Part of a small language model's weights.
Training: a variant of Adam for these matrices, 109M tokens.
Each number is 200 + 20 x the weight over its row's rms, rounded and kept within 0 to 999. Layers, rows and columns count from 0. The size before them is the row's rms in percent of the matrix's.

# down: layer 5 MLP down (transposed), 768x192, rms 0.0725, rows 336-360, columns 64-127
# up: layer 5 MLP up, 768x192, rms 0.0936, rows 337-360, columns 64-127
down336,088,220,219,191,142,204,208,203,182,163,209,202,203,165,206,186,202,200,199,176,218,185,215,162,211,182,189,215,212,189,165,223,178,213,186,202,210,195,170,189,208,197,224,223,184,186,204,199,211,204,196,130,190,198,190,224,263,206,188,211,208,215,168,196,152
up337,110,195,258,206,175,220,198,222,200,202,206,227,232,181,190,216,178,206,223,199,198,176,206,234,195,203,211,237,170,188,182,205,181,200,184,205,193,198,176,165,196,186,204,182,203,204,206,208,201,191,195,153,193,214,178,208,249,195,171,215,226,181,211,239,194
down337,087,207,224,214,182,187,203,189,165,201,199,198,201,218,206,230,255,202,199,208,165,187,197,194,201,227,194,186,221,205,176,180,200,188,201,171,221,194,227,167,232,201,227,179,204,185,211,198,177,221,224,223,214,164,184,206,197,224,208,230,230,195,218,165,199
up338,097,188,217,181,200,185,197,213,182,169,212,202,240,180,192,197,191,227,209,189,194,190,171,174,231,207,199,233,162,207,205,212,195,162,173,204,193,213,170,187,180,218,219,227,207,238,227,178,198,186,224,183,176,199,209,201,206,200,197,163,236,202,220,189,175
down338,116,207,207,201,203,215,220,161,201,203,187,232,193,169,203,186,206,212,199,184,204,195,176,203,185,199,181,204,201,206,212,197,178,183,171,214,181,192,188,227,188,193,216,225,206,190,231,185,140,217,250,197,177,203,218,218,208,206,175,201,191,204,203,186,191
up339,096,182,199,188,165,184,194,199,217,209,210,162,236,190,172,188,218,174,196,173,193,203,228,178,207,207,184,219,221,190,203,224,236,163,221,231,211,176,203,191,193,207,200,197,229,217,143,218,174,240,211,230,190,175,222,191,189,220,200,200,225,214,198,196,167
down339,095,244,179,240,195,228,218,190,178,196,191,203,205,235,217,204,218,199,225,202,210,217,165,213,200,206,197,175,204,219,230,212,178,229,167,237,218,233,201,198,156,205,180,179,208,196,184,201,179,182,216,201,210,238,233,209,168,198,188,184,184,231,185,201,213
up340,089,169,243,169,188,191,221,216,189,207,218,204,221,196,208,188,203,217,212,181,193,182,146,179,203,208,208,214,198,169,208,199,189,196,185,209,201,190,160,195,157,174,225,215,216,230,203,202,195,190,225,222,201,199,212,199,220,209,190,198,217,199,234,193,190
down340,103,192,192,192,192,201,235,175,180,217,196,209,182,182,205,199,204,232,214,164,187,166,214,175,172,194,207,217,208,208,199,201,182,202,181,209,161,198,200,188,211,185,190,230,208,177,236,179,169,213,243,193,183,201,221,217,242,188,169,198,223,202,191,172,202
up341,097,181,211,213,195,192,185,195,197,223,211,227,216,184,190,223,150,207,205,211,206,185,229,223,202,224,202,196,214,197,177,191,230,173,167,225,149,182,229,221,166,170,212,232,190,189,206,171,198,231,228,168,189,185,234,224,201,172,196,195,226,224,212,204,180
down341,088,153,198,172,202,177,221,224,218,181,204,201,207,214,206,179,233,225,196,175,208,202,217,191,230,165,180,227,206,196,225,162,206,204,229,191,171,214,181,172,214,196,165,205,204,166,219,204,210,177,150,197,177,200,167,174,243,194,183,208,216,182,207,204,201
up342,084,172,194,171,187,185,187,174,235,199,183,211,221,226,200,240,198,220,215,198,187,182,217,188,203,211,257,223,233,179,175,175,185,179,191,188,204,204,224,152,201,183,174,232,222,209,165,190,190,183,225,213,223,187,193,209,207,227,189,216,192,190,202,204,211
down342,098,174,198,241,203,189,226,224,209,213,237,195,191,195,194,173,192,176,172,197,211,216,216,230,223,202,203,199,173,177,210,222,203,197,214,189,189,201,201,206,186,210,190,172,174,223,187,185,200,233,131,178,197,220,172,205,172,189,220,207,196,225,206,218,170
up343,089,184,227,158,220,175,201,212,222,207,206,218,239,213,186,203,174,176,212,185,199,162,256,222,191,222,228,201,187,210,180,209,194,171,181,240,195,209,179,180,222,199,189,184,194,222,230,194,211,211,196,183,198,197,168,209,248,195,201,213,220,205,199,205,205
down343,086,196,196,211,215,193,210,193,189,199,205,201,196,193,205,233,205,199,171,191,184,242,232,178,198,206,221,192,207,189,185,192,223,196,218,195,190,199,206,165,217,210,213,202,162,193,174,218,217,232,185,199,160,196,175,206,154,203,212,195,194,178,184,224,216
up344,085,209,199,181,209,211,193,227,232,217,197,183,208,238,212,197,191,215,213,227,211,191,244,213,223,193,225,205,176,200,172,174,225,204,210,202,185,172,202,214,199,202,198,200,190,186,203,192,215,224,191,198,199,197,181,227,197,180,190,205,217,179,187,180,199
down344,099,189,203,189,193,172,202,213,216,211,196,163,194,209,228,176,221,185,200,222,195,200,195,198,166,204,176,203,203,168,188,211,176,239,198,246,245,236,192,174,197,177,192,204,208,197,185,237,214,180,226,184,181,240,209,204,191,205,240,211,199,215,199,209,190
up345,097,233,211,191,197,187,234,236,173,165,223,193,208,203,176,190,234,188,235,198,207,181,164,159,204,212,213,232,192,185,224,214,204,192,207,205,217,243,172,197,187,210,220,160,193,185,205,197,189,165,197,194,207,191,243,173,221,256,165,186,237,211,211,202,163
down345,100,193,207,207,239,199,213,185,221,238,199,187,204,220,178,219,174,166,215,212,208,191,159,232,217,231,184,172,203,199,192,161,217,226,226,220,194,203,204,214,207,225,208,198,194,167,181,217,212,225,224,166,182,157,185,197,193,171,175,236,207,148,174,187,192
up346,116,187,206,215,216,212,220,203,200,217,205,178,207,223,150,153,208,207,190,188,198,192,188,203,190,206,230,217,222,193,209,223,201,213,198,215,218,233,177,195,175,203,215,195,177,210,195,203,205,176,172,175,213,215,220,201,176,197,194,198,190,183,194,224,213
down346,121,178,178,188,186,225,184,202,198,193,207,246,211,195,187,235,184,224,173,209,198,214,209,170,178,193,219,216,145,174,216,172,215,194,198,237,181,212,187,182,191,195,198,192,208,195,217,248,211,191,209,148,224,186,206,209,226,202,182,220,193,178,197,195,198
up347,093,172,200,189,212,178,194,201,205,209,200,229,208,203,208,222,189,237,219,183,208,208,228,203,228,222,219,197,208,187,226,176,206,196,175,183,207,182,209,185,196,183,229,198,201,184,202,220,207,202,187,168,202,170,176,175,213,179,172,206,176,167,198,178,223
down347,091,234,227,193,185,190,200,182,208,196,197,197,206,171,223,177,202,221,200,207,199,204,168,201,187,217,206,168,186,198,235,212,214,159,225,224,200,198,212,211,193,228,176,201,163,174,204,215,214,210,194,188,219,210,205,193,172,201,198,219,187,210,219,215,181
up348,094,183,207,189,172,216,203,232,208,206,227,218,216,178,182,160,207,191,226,195,192,168,204,174,213,190,230,203,175,187,186,201,184,221,218,204,216,204,196,194,191,209,242,173,174,219,202,177,195,212,177,240,152,213,233,190,183,174,156,254,247,242,212,215,146
down348,084,211,238,193,234,205,198,185,199,235,197,177,183,194,160,203,202,191,249,199,193,220,156,197,200,223,191,220,196,187,208,215,208,206,223,228,224,174,206,227,227,182,187,185,218,216,220,219,210,203,222,184,218,186,178,175,203,181,204,194,175,198,193,186,185
up349,093,184,207,180,181,175,192,211,205,220,238,207,218,213,154,202,242,179,195,197,230,168,199,148,205,197,193,227,167,193,170,208,201,199,205,183,202,191,169,191,196,191,186,178,226,217,212,218,206,218,190,184,193,205,180,191,220,196,228,180,257,214,195,221,174
down349,096,197,222,199,215,205,176,218,201,198,203,230,218,226,192,197,165,172,193,178,167,182,193,196,232,223,208,207,194,207,247,213,154,220,202,186,184,210,184,193,204,180,200,234,195,187,186,216,211,207,226,178,227,199,211,205,177,194,169,238,192,196,233,194,212
up350,087,228,192,196,180,209,158,197,202,213,173,209,204,198,207,181,167,167,183,207,179,235,211,210,205,189,191,183,177,240,201,185,240,201,207,204,200,197,201,171,172,197,209,224,200,186,232,201,213,188,228,170,197,213,185,203,230,193,185,183,236,147,205,191,208
down350,089,150,230,206,170,178,209,219,189,198,230,220,234,191,196,196,171,218,236,183,179,192,175,200,183,195,212,241,205,184,188,207,177,224,202,193,156,202,173,166,216,189,185,221,207,202,175,234,208,242,193,172,235,180,171,201,211,196,209,206,209,196,202,202,185
up351,106,184,226,170,219,203,209,227,184,187,174,183,220,223,184,221,203,181,185,199,177,198,228,200,219,176,225,225,185,211,205,167,183,205,160,172,202,244,205,220,195,213,228,179,243,217,222,199,201,217,179,195,168,231,172,168,190,212,162,190,196,197,227,244,204
down351,099,222,221,196,167,177,230,218,195,180,159,177,180,195,183,185,199,202,197,205,195,133,199,160,234,207,212,195,193,165,174,202,213,190,205,196,176,198,248,226,214,220,216,203,182,200,194,216,210,199,230,179,222,200,200,198,222,204,194,187,209,236,204,238,185
up352,100,195,225,174,186,184,214,193,256,242,208,186,233,194,172,173,165,170,200,214,205,209,236,226,201,196,169,216,176,220,194,203,241,166,209,199,198,193,190,194,190,192,186,237,188,207,190,194,217,260,176,180,191,216,194,211,230,235,179,210,217,202,205,182,181
down352,096,181,205,175,191,203,204,192,202,212,199,181,192,189,214,216,212,172,221,169,165,160,196,180,180,213,189,192,167,208,206,197,219,176,232,202,188,211,191,193,173,216,193,215,202,220,202,229,176,216,228,224,182,193,192,186,231,179,196,191,178,202,196,188,228
up353,103,193,215,214,215,211,186,256,184,210,198,207,218,177,211,152,234,181,194,169,209,142,222,200,187,211,216,240,210,189,213,212,174,187,202,205,209,190,127,220,198,211,190,168,219,190,219,212,184,199,205,192,174,196,211,200,220,208,164,216,242,208,217,250,198
down353,091,220,205,200,190,216,173,182,189,220,193,180,222,174,171,224,197,214,195,187,183,223,212,190,229,224,218,203,196,191,181,209,181,216,176,191,187,203,212,173,235,233,193,233,219,176,198,205,197,160,205,185,219,217,189,207,207,253,239,144,169,208,201,231,195
up354,112,218,196,178,198,196,189,192,215,224,211,191,222,218,190,182,216,196,172,183,209,187,190,184,211,196,195,219,221,160,236,167,196,176,181,196,190,182,164,220,191,193,216,211,195,202,183,210,191,207,234,233,213,203,200,220,203,189,179,219,180,178,210,207,213
down354,115,203,159,205,195,172,188,207,216,191,206,199,180,220,186,204,183,209,224,176,233,236,200,238,186,226,203,191,200,214,215,231,184,216,215,206,227,194,226,204,203,175,206,176,226,205,211,214,203,163,154,188,201,174,260,170,182,239,184,220,192,189,207,206,215
up355,095,177,199,171,180,152,199,218,203,240,189,192,231,209,183,235,178,195,201,168,178,167,232,204,211,195,230,214,223,175,189,226,194,196,191,225,197,208,165,218,201,178,212,209,203,219,190,206,183,206,202,234,169,205,212,216,224,175,202,231,231,190,211,207,195
down355,096,168,179,202,189,205,201,220,195,229,187,185,184,226,197,206,176,202,196,192,193,189,211,221,188,211,198,182,183,181,186,232,201,229,189,175,214,205,203,201,180,201,236,193,201,195,219,208,215,173,230,183,203,208,198,231,203,188,183,189,200,202,195,216,209
up356,109,141,200,200,188,190,193,196,190,217,183,207,195,218,154,180,180,203,242,203,202,157,228,174,230,198,217,201,209,211,219,210,238,187,191,196,176,209,161,178,189,236,241,221,214,212,174,198,194,192,225,195,217,221,228,177,205,189,212,204,213,183,215,175,187
down356,107,196,214,214,204,232,191,188,187,176,195,236,193,189,192,182,190,186,210,219,214,221,209,206,158,196,153,197,187,223,238,192,160,212,189,183,211,204,169,219,178,192,207,229,212,187,188,188,199,187,228,130,193,216,198,170,201,203,205,202,201,203,200,194,222
up357,106,175,195,201,219,224,204,216,211,206,201,155,206,211,193,147,199,202,183,173,185,198,226,176,188,170,210,229,178,170,220,225,177,196,182,195,203,207,165,180,219,230,196,197,189,235,201,223,183,231,163,179,198,212,184,182,191,191,208,204,201,204,207,238,199
down357,118,214,229,193,188,207,164,189,199,198,143,215,174,176,200,232,243,234,217,197,202,218,186,205,195,185,190,209,187,204,210,190,217,210,209,186,191,205,200,200,202,174,210,206,232,209,208,224,207,142,239,185,233,175,208,236,192,186,174,191,208,139,185,179,205
up358,091,176,197,187,193,218,199,248,188,187,204,198,227,186,216,159,195,190,198,184,203,175,159,156,226,192,214,216,247,180,202,193,172,186,183,211,220,204,170,206,155,224,256,206,197,232,198,211,209,213,210,219,171,206,184,200,185,206,192,196,206,208,230,201,138
down358,083,193,204,201,223,197,203,214,146,188,205,207,173,208,209,164,222,207,224,175,187,190,188,154,167,195,181,224,199,174,230,203,186,205,198,189,196,190,208,219,171,180,223,209,188,166,205,185,190,213,237,229,223,182,220,200,205,226,195,183,211,212,188,194,194
up359,085,178,214,164,199,202,198,212,210,202,155,188,235,214,189,210,193,223,214,157,192,178,195,169,237,192,212,218,199,191,223,210,195,192,168,228,186,211,192,202,201,208,236,209,221,220,223,211,210,184,183,203,186,205,209,216,233,197,202,183,194,191,228,196,198
down359,071,169,181,198,216,199,244,215,199,192,206,207,219,188,191,179,195,192,226,155,168,180,202,209,211,177,222,184,218,155,194,215,174,202,208,208,201,200,191,199,180,169,214,197,206,180,212,192,206,189,226,221,208,213,195,223,228,215,204,193,187,215,206,224,177
up360,107,202,195,199,171,174,195,206,186,258,178,179,209,221,195,207,158,196,212,192,185,226,177,198,200,193,217,220,211,210,200,190,183,159,209,202,197,182,201,194,150,217,226,230,212,210,207,192,208,198,198,192,217,182,204,175,189,216,189,182,168,188,229,208,154
down360,109,223,182,223,210,194,161,176,190,219,202,203,205,187,198,189,215,174,186,196,170,219,207,222,169,180,164,212,201,184,174,183,215,202,220,201,232,208,211,176,168,190,212,211,183,183,204,191,208,192,164,193,219,200,167,172,219,208,194,195,172,246,214,242,201